config = dict(
    n_layer=10,
    d_model=320,
    n_head=5,
    n_kv_head=1,
    head_dim=64,
    d_mlp=832,
    vocab_size=19322,
    activation='reglu',
    norm='rmsnorm',
    norm_place='pre',
    norm_eps=1e-05,
    positions='rope',
    rope_base=10000.0,
    rope_fraction=1.0,
    qk_norm=True,
    attn_scale=0.166,
    bias='all',
    tie_embeddings=True,
    parallel_block=False,
    extras=['capped logits'],
    init='normal',
    init_std_qkv=0.0305,
    init_std_o=0.0,
    init_std_up=0.0305,
    init_std_down=0.0,
    optimizer='adamw',
    lr=0.00315,
    beta1=0.9,
    beta2=0.99,
    weight_decay=0.22,
    lr_head=0.0141,
    warmup_steps=492,
    schedule='wsd',
    decay_fraction=1.0,
    decay_shape='exp',
    final_lr_fraction=0.0,
    batch_tokens=262144,
    seq_len=768,
    doc_mask=True,
    train_tokens=860600000,
    steps=3283,
    dataset='wikipedia_en',
)
Each number is 200 + 20 x the weight over the matrix's rms, rounded and kept within 0 to 999. Layers, rows and columns count from 0.

# layer 7 attention output (transposed), 320x320, rms 0.0366, rows 54-63,118-127,181-191,245-255,309-319, columns 256-319
217,212,217,205,206,184,181,209,186,158,206,216,202,178,218,195,146,184,220,214,170,230,214,196,208,185,175,205,209,220,180,215,185,200,215,198,170,202,216,204,193,181,202,200,231,197,192,180,155,207,186,208,214,217,208,174,186,184,195,226,179,195,216,165
203,199,205,253,201,177,215,210,170,200,212,191,167,205,221,185,233,203,205,207,198,185,203,204,188,185,200,202,194,195,199,201,188,204,204,204,182,172,183,189,233,189,224,187,197,197,205,206,179,199,193,175,219,175,178,211,231,198,217,199,191,196,209,212
183,213,232,194,224,196,222,228,195,151,196,188,175,220,216,206,174,199,168,196,209,188,186,226,222,197,201,172,168,201,181,200,210,216,216,195,214,187,209,195,252,204,216,190,190,209,192,214,198,201,217,229,216,174,200,185,208,216,196,203,195,208,182,211
235,162,255,166,184,203,165,227,185,176,193,199,194,218,180,211,176,246,185,204,178,192,219,208,240,207,214,202,147,206,159,160,169,211,198,199,203,210,209,173,188,192,208,231,227,200,194,203,199,210,195,186,186,177,191,197,233,180,213,207,242,249,178,127
207,188,205,185,194,228,219,212,191,222,191,210,233,192,242,198,203,201,183,204,195,186,198,192,216,208,183,220,179,190,201,199,210,208,206,231,186,181,178,187,214,199,211,235,197,168,189,204,223,164,207,206,215,164,166,213,244,219,183,216,182,212,197,206
218,200,166,210,195,211,198,184,205,218,199,171,197,205,197,186,242,217,172,182,202,199,237,190,175,201,223,213,194,196,213,195,179,198,199,192,192,237,229,227,161,207,230,231,191,180,227,180,197,211,175,189,196,245,187,192,206,229,194,211,210,205,181,219
216,201,223,205,209,207,201,221,204,190,209,207,205,199,247,203,169,184,162,217,210,169,205,196,181,212,210,176,191,199,201,199,232,186,204,198,173,162,237,216,184,176,182,206,188,202,161,220,219,228,221,202,190,189,208,210,198,210,173,202,201,196,229,188
207,193,209,150,206,187,162,207,189,208,195,193,190,183,187,215,159,192,167,202,237,207,208,214,221,222,176,179,198,216,195,185,205,225,206,209,208,192,240,207,211,208,191,211,194,211,210,203,198,192,201,197,202,177,222,176,216,186,204,200,223,197,215,203
205,213,176,218,206,191,208,201,173,245,191,212,183,214,198,194,180,196,177,208,192,169,174,202,194,230,207,198,176,204,190,186,239,236,182,215,176,186,217,169,191,199,175,210,197,193,206,184,176,200,195,167,208,239,170,193,183,197,178,173,227,205,187,205
198,186,190,189,206,205,214,204,186,245,206,210,217,204,202,186,221,195,202,222,192,180,166,178,211,246,203,200,230,181,199,218,202,215,241,178,231,213,191,188,161,197,190,224,195,220,207,191,207,194,227,204,193,217,180,193,201,213,160,205,201,204,198,189
177,184,225,230,220,166,202,209,233,187,219,212,239,229,211,184,178,201,233,180,175,237,247,170,215,167,190,178,200,207,184,202,195,187,223,177,192,184,230,235,157,215,206,222,177,202,244,201,179,191,195,231,200,204,194,173,171,210,244,240,191,185,207,184
188,204,190,244,209,163,234,187,174,220,212,186,207,200,224,173,218,213,193,209,180,184,184,214,218,199,194,220,170,176,232,231,209,211,195,214,166,199,176,202,240,204,197,200,171,238,228,185,181,212,230,190,231,165,194,214,197,207,200,190,200,184,165,198
193,190,197,198,196,193,196,212,193,173,199,189,198,205,210,217,203,181,175,200,237,178,182,199,204,205,207,218,164,206,190,216,201,223,227,157,225,192,191,165,211,178,192,201,189,194,211,211,208,168,197,219,208,203,186,211,204,229,182,184,212,215,177,221
221,167,248,188,221,216,186,221,187,233,196,188,227,227,164,181,170,240,184,197,211,192,188,208,225,194,229,207,198,204,192,197,173,231,202,186,185,180,249,193,198,177,198,218,178,191,216,181,193,182,187,180,187,200,173,225,216,174,240,183,256,258,191,157
195,199,180,203,189,202,231,183,172,190,221,219,224,199,248,231,192,195,204,190,227,180,191,216,214,188,207,203,199,184,203,230,214,199,217,205,204,176,210,200,207,187,181,230,170,180,196,187,225,164,220,204,205,153,188,227,207,202,199,198,199,180,205,208
196,216,175,178,218,211,197,194,183,193,203,188,190,201,208,217,180,215,181,188,187,200,204,196,210,196,207,199,184,195,213,202,183,165,185,164,173,225,230,222,182,188,213,233,163,188,202,205,178,200,214,205,176,251,191,192,220,231,182,199,225,216,165,197
211,205,201,159,199,204,186,205,190,173,212,214,186,187,221,221,201,201,154,200,231,185,180,194,197,208,221,192,180,200,205,203,238,209,205,226,176,203,203,216,170,194,207,183,221,234,170,221,199,189,218,190,202,167,226,184,218,205,186,215,174,168,208,181
199,204,185,141,204,181,199,201,188,213,213,204,181,213,206,217,161,187,196,213,199,211,206,201,238,201,181,189,224,198,208,190,201,206,216,216,201,232,201,213,190,205,183,232,166,202,219,214,201,173,195,201,200,224,186,173,218,196,205,191,207,222,197,216
222,207,179,193,203,175,165,217,189,233,212,222,146,227,188,243,203,243,210,208,175,205,173,191,179,212,188,159,177,216,197,182,196,219,197,200,221,191,234,207,175,189,211,212,228,214,217,185,181,197,203,164,240,216,174,171,184,208,197,211,247,200,201,194
197,180,202,189,236,169,205,199,179,213,221,207,213,231,195,194,196,183,180,221,181,177,203,146,214,203,189,176,175,228,162,193,213,201,219,183,243,156,187,184,175,201,199,193,221,203,191,190,213,191,232,193,192,213,202,214,216,224,186,193,177,206,188,198
210,207,176,222,164,190,160,162,184,186,236,169,186,237,133,235,204,196,163,171,194,227,204,212,209,191,184,165,208,218,191,186,179,193,196,200,226,158,199,205,183,191,223,191,219,236,186,206,212,197,211,183,216,212,205,196,212,230,197,224,171,183,192,189
185,203,203,238,208,161,213,183,198,185,220,209,229,202,220,171,179,154,217,178,188,223,231,177,190,193,162,204,235,224,195,217,177,191,227,178,190,209,211,230,172,206,217,191,209,176,201,202,165,197,174,238,207,236,186,196,171,212,219,224,169,191,214,183
201,201,209,272,217,165,236,186,181,201,217,166,173,194,221,177,220,210,207,203,187,181,194,213,208,195,201,190,189,199,204,199,193,195,189,205,168,182,186,208,232,172,217,177,187,210,237,187,166,232,199,161,234,171,185,211,202,199,228,189,210,198,197,201
188,210,205,212,208,199,233,220,198,165,199,192,193,217,226,209,179,190,179,202,235,167,181,212,197,199,196,203,175,216,183,208,197,235,232,180,210,203,213,185,229,219,200,187,181,204,188,200,190,193,195,245,229,202,180,205,212,231,178,181,209,210,176,223
207,155,248,189,201,224,178,207,170,192,211,160,225,228,174,185,207,218,210,195,207,169,182,224,204,207,204,218,160,211,193,196,156,216,211,183,206,194,211,202,186,210,216,210,210,201,177,212,225,195,196,215,180,197,204,224,231,197,225,190,231,232,196,167
195,200,183,198,194,209,212,229,178,209,188,210,221,217,245,214,177,194,205,198,217,191,207,201,235,210,201,206,189,185,200,196,207,203,203,205,186,184,200,208,194,182,190,230,203,173,202,186,222,166,216,193,204,164,201,198,222,219,179,206,204,186,207,212
194,215,180,209,219,175,194,206,199,183,204,183,187,218,189,202,202,231,164,179,181,198,218,209,198,184,205,190,196,199,214,217,174,181,196,170,194,235,245,205,178,201,222,243,154,190,223,202,188,210,221,193,161,238,190,187,211,209,194,208,222,190,170,206
230,191,218,178,212,214,202,216,184,172,206,218,211,215,239,219,177,183,179,209,227,174,188,199,168,214,216,189,179,188,213,198,231,170,192,188,176,162,218,225,166,189,209,181,200,210,152,225,198,214,225,205,206,174,213,201,198,209,190,213,182,179,224,175
207,182,184,143,210,186,190,183,190,216,210,186,180,206,183,215,167,185,167,206,228,197,205,191,222,213,187,196,221,206,215,189,198,229,202,205,195,210,204,218,203,226,195,223,182,221,215,201,211,197,187,199,213,201,204,177,218,192,204,193,207,212,214,209
206,201,178,214,213,193,195,218,161,240,213,219,162,228,199,235,179,216,183,209,167,188,170,214,168,216,208,147,158,197,210,189,220,213,182,208,191,192,235,174,192,206,186,198,192,198,210,181,180,183,207,171,220,213,164,192,196,205,177,201,233,182,194,197
184,179,197,186,212,166,197,217,198,220,207,217,214,226,192,194,200,203,177,228,181,189,190,176,224,218,204,179,205,176,185,219,202,223,227,174,236,186,198,191,180,191,200,215,213,226,201,181,210,183,261,202,210,216,188,190,201,232,158,187,180,190,196,190
192,198,160,218,163,199,197,165,164,180,235,176,193,211,166,192,186,220,163,182,232,217,197,190,204,198,159,183,213,200,201,197,201,182,176,217,199,161,194,237,157,169,207,175,217,241,160,230,218,217,180,176,229,197,219,206,223,212,204,223,193,165,211,180
172,197,228,212,222,160,199,213,212,185,228,209,233,224,202,172,161,201,233,185,160,232,225,195,219,179,196,167,200,206,175,205,197,207,221,170,178,199,232,249,198,188,215,211,200,207,231,193,177,198,221,210,205,196,202,181,191,198,223,239,181,179,211,183
180,197,199,230,215,167,230,221,181,200,213,200,203,186,230,190,230,201,196,212,164,181,206,218,217,204,204,222,201,166,209,218,189,216,202,206,163,196,178,194,231,211,179,202,177,213,234,190,201,201,219,177,218,174,187,200,201,223,196,185,197,208,169,212
198,182,217,165,202,192,184,221,200,155,188,200,188,211,205,232,159,204,186,197,224,200,187,209,215,197,218,203,166,203,202,202,208,211,201,182,220,190,199,168,201,178,191,198,195,204,206,224,205,173,214,208,208,203,213,188,189,212,181,188,209,217,173,194
208,173,245,207,204,204,175,221,156,227,196,206,206,236,200,189,160,238,176,172,191,159,188,193,214,192,233,194,189,195,203,189,162,214,205,203,213,215,240,171,215,189,198,202,211,196,206,186,187,188,181,199,180,197,166,227,232,175,236,202,247,232,200,158
209,186,202,189,186,207,236,203,188,196,211,216,231,177,229,215,194,198,217,206,223,191,198,214,211,195,194,204,185,173,198,216,199,198,195,206,211,188,215,198,179,197,183,237,186,159,205,200,230,162,196,191,212,165,180,233,219,204,193,200,190,206,200,199
184,208,163,200,207,215,209,182,182,210,199,185,188,208,213,200,203,205,184,173,198,184,216,189,207,198,212,216,179,200,218,197,201,189,210,192,170,226,213,229,183,178,216,243,181,193,186,190,179,198,192,217,189,247,185,218,219,250,166,194,210,217,179,203
215,203,211,180,190,189,191,209,187,174,206,207,196,185,225,207,212,205,156,201,217,182,195,180,192,196,212,187,183,197,215,195,238,204,199,203,189,196,213,205,170,199,191,195,206,225,170,202,187,193,231,193,195,179,217,170,218,213,194,221,181,185,203,190
188,200,199,153,190,190,196,205,177,206,206,196,187,208,204,226,169,201,183,193,208,208,185,219,217,206,198,177,221,192,201,192,213,196,216,207,211,229,218,213,210,194,188,212,191,203,195,214,207,169,204,193,201,220,201,176,201,197,216,190,207,209,208,222
222,214,180,191,191,184,183,202,180,221,205,223,155,215,195,247,207,224,209,194,189,189,167,187,182,223,170,179,178,198,185,193,206,226,201,203,219,177,212,226,163,181,199,204,207,209,224,186,197,189,198,183,249,222,169,185,205,203,197,201,229,202,199,194
194,190,196,195,236,167,206,214,188,223,210,210,208,229,216,190,208,190,192,226,191,187,190,142,210,216,187,193,170,209,190,195,213,206,238,178,244,187,195,191,160,181,212,215,211,187,198,197,217,178,231,210,216,191,198,208,223,217,192,184,197,206,176,201
180,181,178,211,153,207,179,175,158,181,261,184,216,218,156,212,170,219,179,182,210,216,190,187,218,202,121,173,205,196,204,215,199,176,169,236,217,191,199,232,176,171,193,152,212,224,147,219,218,229,179,156,225,200,217,221,216,216,211,216,175,165,201,174
175,213,196,251,230,171,215,200,243,181,225,214,233,252,215,169,170,178,234,205,182,213,234,191,221,153,183,174,204,213,196,204,214,181,232,190,204,192,199,246,186,208,210,206,175,231,235,204,187,209,215,248,198,226,179,201,159,223,223,227,190,178,213,200
200,201,197,227,217,154,218,219,187,229,203,208,216,205,204,178,206,203,170,217,162,190,197,225,230,193,199,240,186,182,235,230,201,189,195,228,155,220,185,189,217,208,214,215,178,221,230,197,194,233,252,176,222,162,197,217,190,218,208,198,197,216,142,187
197,194,209,190,187,198,183,235,197,181,195,200,201,230,204,220,189,184,189,205,244,182,180,187,207,197,204,214,174,218,183,193,201,219,217,174,208,206,189,178,180,192,181,190,190,191,211,200,204,187,198,210,206,224,199,216,185,240,165,169,207,189,170,218
193,168,230,225,216,188,210,186,134,236,186,190,222,222,179,164,207,210,167,187,220,156,166,198,202,225,224,246,208,201,238,211,181,212,230,175,201,179,216,195,236,194,211,189,199,185,196,190,213,176,215,204,191,188,141,246,239,189,241,180,218,240,203,178
202,198,185,199,188,192,234,189,178,207,225,197,208,208,208,225,193,204,206,204,241,204,202,193,208,192,202,222,216,175,212,222,200,181,209,197,216,180,225,195,169,187,186,215,185,190,206,193,222,183,216,164,197,180,209,225,200,194,204,203,222,215,195,191
190,199,167,180,217,196,187,193,189,187,197,203,187,191,215,202,175,218,199,196,186,194,213,198,199,192,211,188,195,197,217,206,183,172,196,163,184,213,227,225,209,187,225,219,170,202,181,207,197,189,224,214,167,228,192,188,215,215,182,192,219,232,170,204
205,207,210,176,192,195,184,213,171,198,214,211,195,193,209,219,191,209,170,189,221,189,188,210,194,202,221,201,185,224,202,192,244,208,188,242,182,208,180,194,168,210,196,179,226,205,199,191,172,186,237,198,200,180,236,184,200,214,187,218,157,148,212,192
208,206,194,166,202,199,223,194,196,184,208,211,205,223,216,213,171,170,186,208,207,200,205,205,233,203,185,180,223,189,196,185,212,197,208,200,226,213,202,224,196,203,192,217,183,201,201,211,192,178,189,198,190,242,171,181,199,197,187,194,192,214,214,221
220,234,185,207,205,169,171,206,180,222,215,218,153,229,201,266,212,228,217,202,165,199,155,196,192,196,167,179,187,231,196,209,211,219,225,224,204,208,190,209,189,193,230,199,219,228,192,172,185,213,215,200,248,191,172,192,210,211,169,221,251,187,203,200
199,195,208,188,230,143,206,196,195,208,190,197,202,231,197,204,199,199,169,220,163,215,209,128,214,198,177,187,175,229,174,190,211,216,200,175,257,177,180,172,174,181,194,199,192,201,196,186,207,170,231,193,218,212,197,200,213,217,196,202,182,227,164,207
# layer 7 attention value, 64x320, rms 0.048, rows 54-63, columns 256-319
205,180,220,225,202,159,193,216,233,225,193,204,197,203,235,156,177,217,203,162,190,202,232,213,208,169,190,173,195,234,152,202,194,211,200,190,201,215,193,224,179,210,214,211,236,189,197,180,217,187,206,234,199,195,200,169,192,194,212,188,215,221,231,163
210,203,218,231,219,181,202,188,217,213,236,202,196,217,214,182,211,225,182,221,194,204,229,173,193,194,211,232,201,179,213,224,173,195,200,202,199,193,213,162,212,189,234,208,183,183,233,217,193,176,238,172,229,188,173,228,180,227,183,187,190,207,183,193
214,217,225,170,186,190,169,228,162,187,185,210,207,250,213,212,176,179,163,201,230,173,189,201,228,193,209,222,192,230,202,228,186,251,190,167,233,178,183,218,178,191,206,195,181,221,222,233,213,167,188,239,237,195,178,241,221,193,155,202,205,199,195,210
190,185,233,199,222,185,188,228,147,210,186,225,182,189,206,183,221,218,200,210,211,168,223,211,230,204,193,243,199,186,193,228,210,187,187,189,184,197,211,215,196,179,195,210,180,183,192,214,193,201,184,210,192,233,203,198,212,225,231,170,206,223,208,176
213,210,231,215,175,191,228,195,191,215,208,240,176,212,224,214,200,209,220,145,211,181,193,176,192,207,205,213,217,192,262,224,222,213,223,208,197,200,195,204,210,199,179,227,200,202,217,189,224,173,203,163,196,199,200,225,186,211,190,193,203,174,177,182
174,199,193,210,194,221,193,202,198,224,235,193,158,218,182,217,173,228,192,184,192,207,216,164,184,201,215,181,194,204,204,201,170,209,183,160,190,194,190,215,171,181,205,232,200,202,209,210,200,185,184,176,188,248,179,200,180,231,209,191,212,192,222,201
213,208,176,171,196,179,200,220,163,197,213,198,189,175,178,202,220,211,176,180,215,179,200,196,197,221,227,182,190,218,196,195,225,182,199,196,221,200,213,176,200,206,157,194,229,225,181,201,188,161,225,191,199,180,211,209,232,202,204,218,158,176,191,174
172,207,161,181,205,165,223,239,193,191,233,186,194,220,207,212,186,200,202,184,206,204,189,211,212,272,189,176,219,212,168,163,246,167,187,218,191,202,191,207,233,207,183,220,167,197,162,211,188,161,191,229,224,222,196,198,188,213,207,202,192,218,211,221
191,191,190,176,216,178,200,204,177,216,184,207,157,233,193,229,183,199,195,166,173,191,205,189,192,224,207,166,169,206,176,201,218,194,175,169,212,194,195,201,186,166,184,187,241,200,200,180,184,191,214,215,205,191,146,175,200,233,198,176,215,203,207,183
183,173,228,208,221,164,202,204,185,189,171,217,210,212,203,189,213,196,196,209,196,181,199,153,222,205,199,190,184,240,209,218,200,178,242,166,220,184,210,174,192,217,207,172,200,193,227,192,180,176,215,186,189,228,201,183,182,218,168,182,183,203,174,214
# layer 7 MLP gate, 832x320, rms 0.0468, rows 0-15, columns 256-319
225,215,202,215,207,212,226,225,202,185,168,182,181,165,186,222,203,209,237,201,197,189,185,189,189,204,192,215,211,210,204,219,242,205,210,201,204,213,169,169,207,211,217,187,216,196,206,196,220,191,189,196,179,194,188,190,208,169,193,194,218,187,212,219
209,175,163,169,212,177,207,185,162,231,202,205,203,204,201,193,177,213,197,211,166,201,201,196,256,222,237,189,207,199,196,193,210,176,206,170,196,193,210,217,222,205,207,202,173,250,185,226,197,177,207,240,212,203,212,194,175,215,198,186,163,249,198,176
205,194,210,189,158,216,159,212,177,225,208,175,186,174,250,168,171,216,223,218,220,233,202,237,253,191,194,175,207,201,177,226,209,208,225,202,174,200,186,192,249,208,203,218,212,200,201,187,184,242,180,179,190,218,184,209,194,219,220,203,186,201,198,204
178,181,238,189,202,172,205,172,216,188,196,221,212,181,163,180,190,176,172,224,156,203,195,250,223,198,185,202,200,187,228,146,202,210,195,210,205,181,170,207,196,197,205,211,191,231,205,179,235,207,219,220,216,208,235,197,197,180,204,214,187,219,183,149
177,196,186,190,231,231,183,190,186,242,223,187,171,204,168,201,171,220,212,215,192,191,220,209,203,193,190,208,202,168,176,184,204,204,162,194,171,196,193,215,172,180,164,233,212,219,180,235,211,219,221,206,209,198,222,211,218,199,183,182,159,199,204,230
206,200,195,195,194,202,209,188,207,187,204,221,207,197,222,199,163,198,209,215,206,191,201,210,183,173,198,200,190,202,207,206,201,200,208,172,231,187,162,202,200,212,201,218,198,188,188,195,203,211,207,209,183,190,206,199,204,196,224,200,196,209,199,227
174,223,225,194,224,205,220,227,223,211,211,186,216,196,191,187,178,213,195,222,202,196,189,187,185,174,218,173,208,189,214,207,231,204,197,186,245,205,204,192,190,235,225,216,198,216,182,224,189,214,189,215,172,188,215,211,192,208,214,195,199,232,213,168
172,171,194,185,190,179,197,174,162,174,177,209,212,195,208,228,183,200,208,196,208,190,226,166,155,207,192,188,181,180,197,194,234,200,190,179,202,190,186,212,208,202,204,213,208,200,205,198,244,228,189,198,220,188,209,186,201,218,196,203,223,201,181,203
242,202,193,179,243,202,204,199,174,225,200,173,201,188,207,213,203,155,204,200,231,224,225,200,222,221,144,198,171,178,192,218,194,205,205,204,231,212,204,243,179,212,185,235,231,198,201,231,192,238,187,218,190,161,199,174,197,228,159,196,219,212,163,180
204,174,181,218,259,182,169,205,220,208,212,231,211,198,201,187,222,177,214,213,202,226,234,209,181,208,202,194,186,207,201,187,184,215,205,185,164,210,201,226,173,151,193,200,190,166,186,215,223,169,193,177,225,208,250,174,214,199,202,181,159,161,203,194
225,212,195,184,203,207,182,195,243,175,205,212,194,211,182,203,171,220,180,208,175,197,210,219,210,184,186,213,215,168,212,198,202,194,209,200,217,210,182,183,205,209,213,197,218,194,182,218,246,170,194,173,181,202,238,201,175,183,175,206,201,215,186,237
252,209,211,205,226,158,199,203,203,199,182,207,184,210,208,208,201,215,245,217,225,207,181,184,188,205,204,206,186,179,210,167,220,227,186,236,227,196,193,210,195,191,178,184,190,221,191,204,214,201,174,211,215,171,225,174,193,211,207,201,198,238,200,219
181,201,177,192,219,199,193,176,201,239,184,181,201,213,208,202,194,193,171,241,170,221,198,197,225,227,209,224,191,202,173,200,216,225,185,209,210,248,208,225,244,206,202,178,203,197,211,180,192,192,191,193,203,182,176,186,184,232,196,213,210,194,228,197
194,226,225,241,194,189,162,205,204,199,203,170,217,198,212,225,204,187,190,201,196,193,210,173,208,164,213,147,203,223,217,211,187,168,178,176,214,229,195,219,234,190,190,211,215,247,187,202,157,199,192,185,191,221,155,181,218,183,216,205,191,205,191,235
238,227,202,206,226,204,194,193,194,198,188,219,224,161,175,213,183,204,192,218,186,187,183,195,185,207,189,239,225,202,208,207,228,187,196,188,199,194,160,206,214,190,170,220,191,202,173,224,187,206,220,198,186,228,208,161,226,229,182,210,230,214,226,206
214,224,187,171,184,178,192,219,192,194,174,204,230,179,197,243,164,213,210,213,219,177,176,186,205,214,189,216,184,185,210,209,234,214,173,174,176,202,185,179,201,198,198,204,226,162,170,226,180,195,206,214,181,169,211,189,230,193,200,225,203,233,209,166
# layer 7 MLP up, 832x320, rms 0.0445, rows 0-14, columns 256-319
199,182,194,197,171,200,203,204,219,181,209,182,195,203,204,209,202,209,201,217,196,189,178,193,200,183,212,164,202,210,176,202,195,216,194,208,202,186,173,193,223,193,186,194,216,221,188,213,210,221,190,156,221,206,179,195,206,196,196,184,191,209,207,198
225,178,204,197,201,233,196,191,191,169,196,211,167,188,198,214,181,195,213,233,213,160,167,196,188,217,227,176,205,219,239,159,221,187,242,183,223,218,196,178,239,226,205,209,193,234,181,196,210,194,221,194,165,183,160,228,214,177,180,189,198,194,189,210
175,228,197,165,189,193,231,167,184,224,176,176,194,179,210,205,209,196,190,217,202,179,221,195,215,186,150,224,186,194,174,180,154,188,208,221,189,216,196,220,168,198,216,180,204,205,221,194,192,185,166,204,248,193,191,189,185,206,212,174,203,179,191,186
205,187,195,177,165,181,197,210,194,165,180,171,213,180,229,158,182,194,196,191,209,222,211,213,231,213,206,221,174,207,208,203,190,157,193,213,199,158,185,187,199,177,215,203,225,191,175,200,174,184,229,196,193,184,212,178,189,198,245,223,225,208,214,178
186,211,191,199,180,180,173,191,205,190,213,157,215,184,190,204,208,175,209,185,211,200,195,213,207,179,181,178,181,205,183,214,168,201,204,187,246,207,194,205,214,236,204,180,217,183,213,173,172,213,191,200,207,220,148,220,216,188,244,239,204,185,226,176
203,219,175,220,182,165,186,206,187,202,240,183,198,183,208,231,193,214,216,186,206,181,198,229,204,214,175,217,189,200,180,195,224,199,180,167,187,188,174,195,188,192,208,207,181,205,201,184,171,171,216,228,210,193,219,179,191,191,191,185,203,198,224,197
166,219,198,184,192,174,226,194,174,193,180,199,186,210,201,208,228,231,213,185,204,195,210,205,195,184,175,203,199,204,217,206,216,236,181,231,195,215,217,252,194,207,223,187,183,216,211,211,193,203,202,209,199,210,206,192,192,166,238,201,183,193,204,208
230,197,202,178,198,179,178,202,198,217,226,204,188,204,218,178,216,221,187,209,228,191,203,225,179,185,195,179,200,214,191,207,164,196,197,169,201,189,190,260,221,194,198,191,186,190,174,203,214,198,229,190,202,173,215,178,198,189,197,185,197,213,228,191
217,197,158,174,141,208,217,201,199,180,212,180,231,207,173,183,219,215,204,201,167,174,209,200,198,234,172,174,237,230,199,198,197,223,200,211,230,212,195,193,226,224,168,190,214,227,219,188,158,170,211,167,206,208,198,211,216,198,181,215,211,215,222,203
206,156,205,209,201,193,207,188,159,182,182,209,219,193,202,202,209,202,219,211,221,246,227,217,181,212,177,200,207,181,212,196,176,237,190,206,206,198,200,195,186,215,179,229,199,200,236,225,210,207,202,187,190,184,193,235,188,222,195,214,193,197,212,195
180,230,179,204,188,194,178,179,189,200,216,215,212,240,222,197,218,186,181,179,190,176,172,205,212,190,226,210,206,173,158,191,165,201,211,240,226,193,202,210,192,265,184,185,211,160,230,208,143,187,201,187,193,220,218,192,186,196,189,160,204,180,179,198
170,207,177,203,201,187,224,199,192,225,207,163,220,242,213,184,219,177,226,188,182,179,230,222,216,175,181,215,194,173,233,199,234,203,210,222,212,217,176,190,214,196,206,127,236,136,204,204,227,185,147,224,219,161,183,174,199,178,189,196,201,215,189,193
218,202,184,215,219,228,188,230,199,204,186,188,167,209,201,211,192,195,208,217,186,229,216,199,185,179,188,194,219,169,206,218,197,189,190,236,248,213,225,193,202,229,173,180,225,167,188,215,217,182,215,210,212,221,218,199,224,205,210,188,174,183,175,180
198,215,203,181,183,188,192,187,181,176,174,180,192,207,181,206,169,203,204,183,175,213,197,197,226,219,212,163,222,195,221,208,227,175,205,200,221,184,211,217,231,213,183,220,209,197,216,236,224,192,183,212,200,191,199,190,210,195,229,187,251,201,213,208
195,184,181,169,206,237,191,203,189,198,203,241,214,226,179,217,200,200,201,180,194,187,179,218,214,208,210,204,232,215,220,229,224,183,210,194,208,211,200,194,168,209,225,239,190,194,196,209,204,193,199,191,196,231,148,223,186,227,172,181,204,194,177,203
# layer 7 MLP down (transposed), 832x320, rms 0.0308, rows 0-14, columns 256-319
213,225,194,199,207,201,197,216,202,208,189,207,200,223,188,224,186,178,189,181,213,180,195,194,187,190,187,203,204,170,209,216,196,175,186,197,201,206,217,207,213,153,197,220,180,192,214,153,174,211,221,236,190,190,198,213,204,213,205,223,207,204,201,205
216,154,207,208,195,223,197,190,203,221,201,172,184,183,149,189,191,201,204,191,214,177,175,221,199,164,215,186,192,195,222,210,191,205,211,219,204,183,198,179,191,204,182,227,203,174,165,203,213,214,206,222,224,210,187,172,194,196,188,184,208,205,202,209
154,182,207,217,167,175,210,169,174,183,206,193,203,184,215,191,188,205,209,207,194,224,202,190,206,212,216,247,199,202,204,201,211,209,211,183,197,192,208,190,213,201,181,210,171,179,181,203,213,202,223,159,215,196,194,226,207,208,214,212,170,201,211,222
191,196,172,192,204,167,221,172,249,221,210,171,236,217,230,192,180,164,207,150,217,199,188,184,234,198,165,158,181,186,159,195,224,207,213,150,234,226,205,193,196,220,185,191,168,177,200,205,203,158,222,191,199,184,213,213,214,207,202,213,193,163,237,193
186,210,178,178,197,208,176,207,173,200,197,190,186,161,184,236,228,203,208,227,186,183,218,197,222,184,224,192,217,232,219,188,195,172,186,207,220,182,156,171,190,201,195,212,224,195,234,198,176,225,215,201,183,213,168,207,208,199,197,211,180,227,195,230
225,197,200,177,214,210,202,212,187,185,198,188,214,208,184,190,188,211,202,201,228,215,198,201,208,207,188,163,201,199,195,203,210,214,214,187,203,201,186,219,202,209,200,219,205,203,191,229,203,204,204,201,217,187,163,219,198,221,192,194,195,204,185,216
215,182,185,192,181,205,203,195,197,158,229,203,183,224,190,197,198,179,189,220,207,189,181,177,227,209,182,186,172,202,182,205,175,159,209,204,186,183,159,149,196,170,180,175,200,171,205,206,225,201,201,195,221,182,207,205,218,232,167,200,193,197,176,194
178,207,179,209,211,177,242,172,205,191,199,191,197,191,192,209,196,204,189,197,173,170,199,205,187,190,180,226,186,208,183,214,191,199,212,201,225,230,242,136,216,185,218,239,215,190,217,180,189,194,237,230,219,213,194,211,193,183,231,219,228,172,195,173
203,243,217,219,198,174,226,155,166,220,223,209,226,206,214,201,202,187,212,209,203,161,176,193,165,206,166,149,150,188,230,220,151,189,201,206,224,176,214,202,204,192,206,164,248,173,211,222,187,193,211,228,195,180,198,225,216,204,225,203,214,185,218,204
167,175,198,228,171,208,238,210,196,205,200,198,169,213,184,225,209,165,194,177,190,174,182,198,164,206,178,217,177,188,182,190,216,161,179,187,222,185,179,186,206,205,197,215,212,180,211,208,204,167,246,206,211,202,186,201,205,194,180,224,225,169,208,196
224,199,214,171,209,193,185,215,199,214,201,202,229,169,216,201,189,202,191,204,203,222,196,221,194,215,192,191,209,221,220,204,203,226,220,214,222,196,213,190,215,203,216,209,176,205,185,170,163,202,196,209,219,158,215,179,189,194,196,189,217,181,221,210
213,199,247,255,224,205,208,201,204,214,220,177,203,213,203,188,184,236,201,193,218,219,145,213,218,233,198,219,211,204,218,172,151,219,199,213,192,188,159,198,198,216,167,204,172,213,201,175,168,173,173,180,240,183,197,186,199,186,200,192,206,190,160,201
195,211,213,205,235,197,174,188,229,196,207,214,236,202,201,212,198,172,159,202,183,231,250,212,210,169,189,177,173,222,184,203,208,223,166,197,197,201,204,198,229,210,175,192,208,212,195,184,187,225,182,181,177,172,172,190,216,196,205,190,216,209,210,180
185,187,207,206,209,172,211,213,223,214,192,222,208,192,185,209,182,212,235,203,204,179,218,211,189,210,195,185,179,224,205,189,219,220,206,221,232,199,189,221,227,223,173,224,195,202,199,200,215,199,172,182,222,198,232,191,181,181,214,201,206,199,172,184
181,200,195,202,197,211,219,192,173,228,211,220,205,210,217,211,195,196,197,173,196,211,188,170,184,197,194,193,195,181,216,185,181,223,166,232,200,229,161,198,194,214,170,211,161,203,196,177,177,238,190,212,188,149,216,193,188,191,254,225,177,199,206,194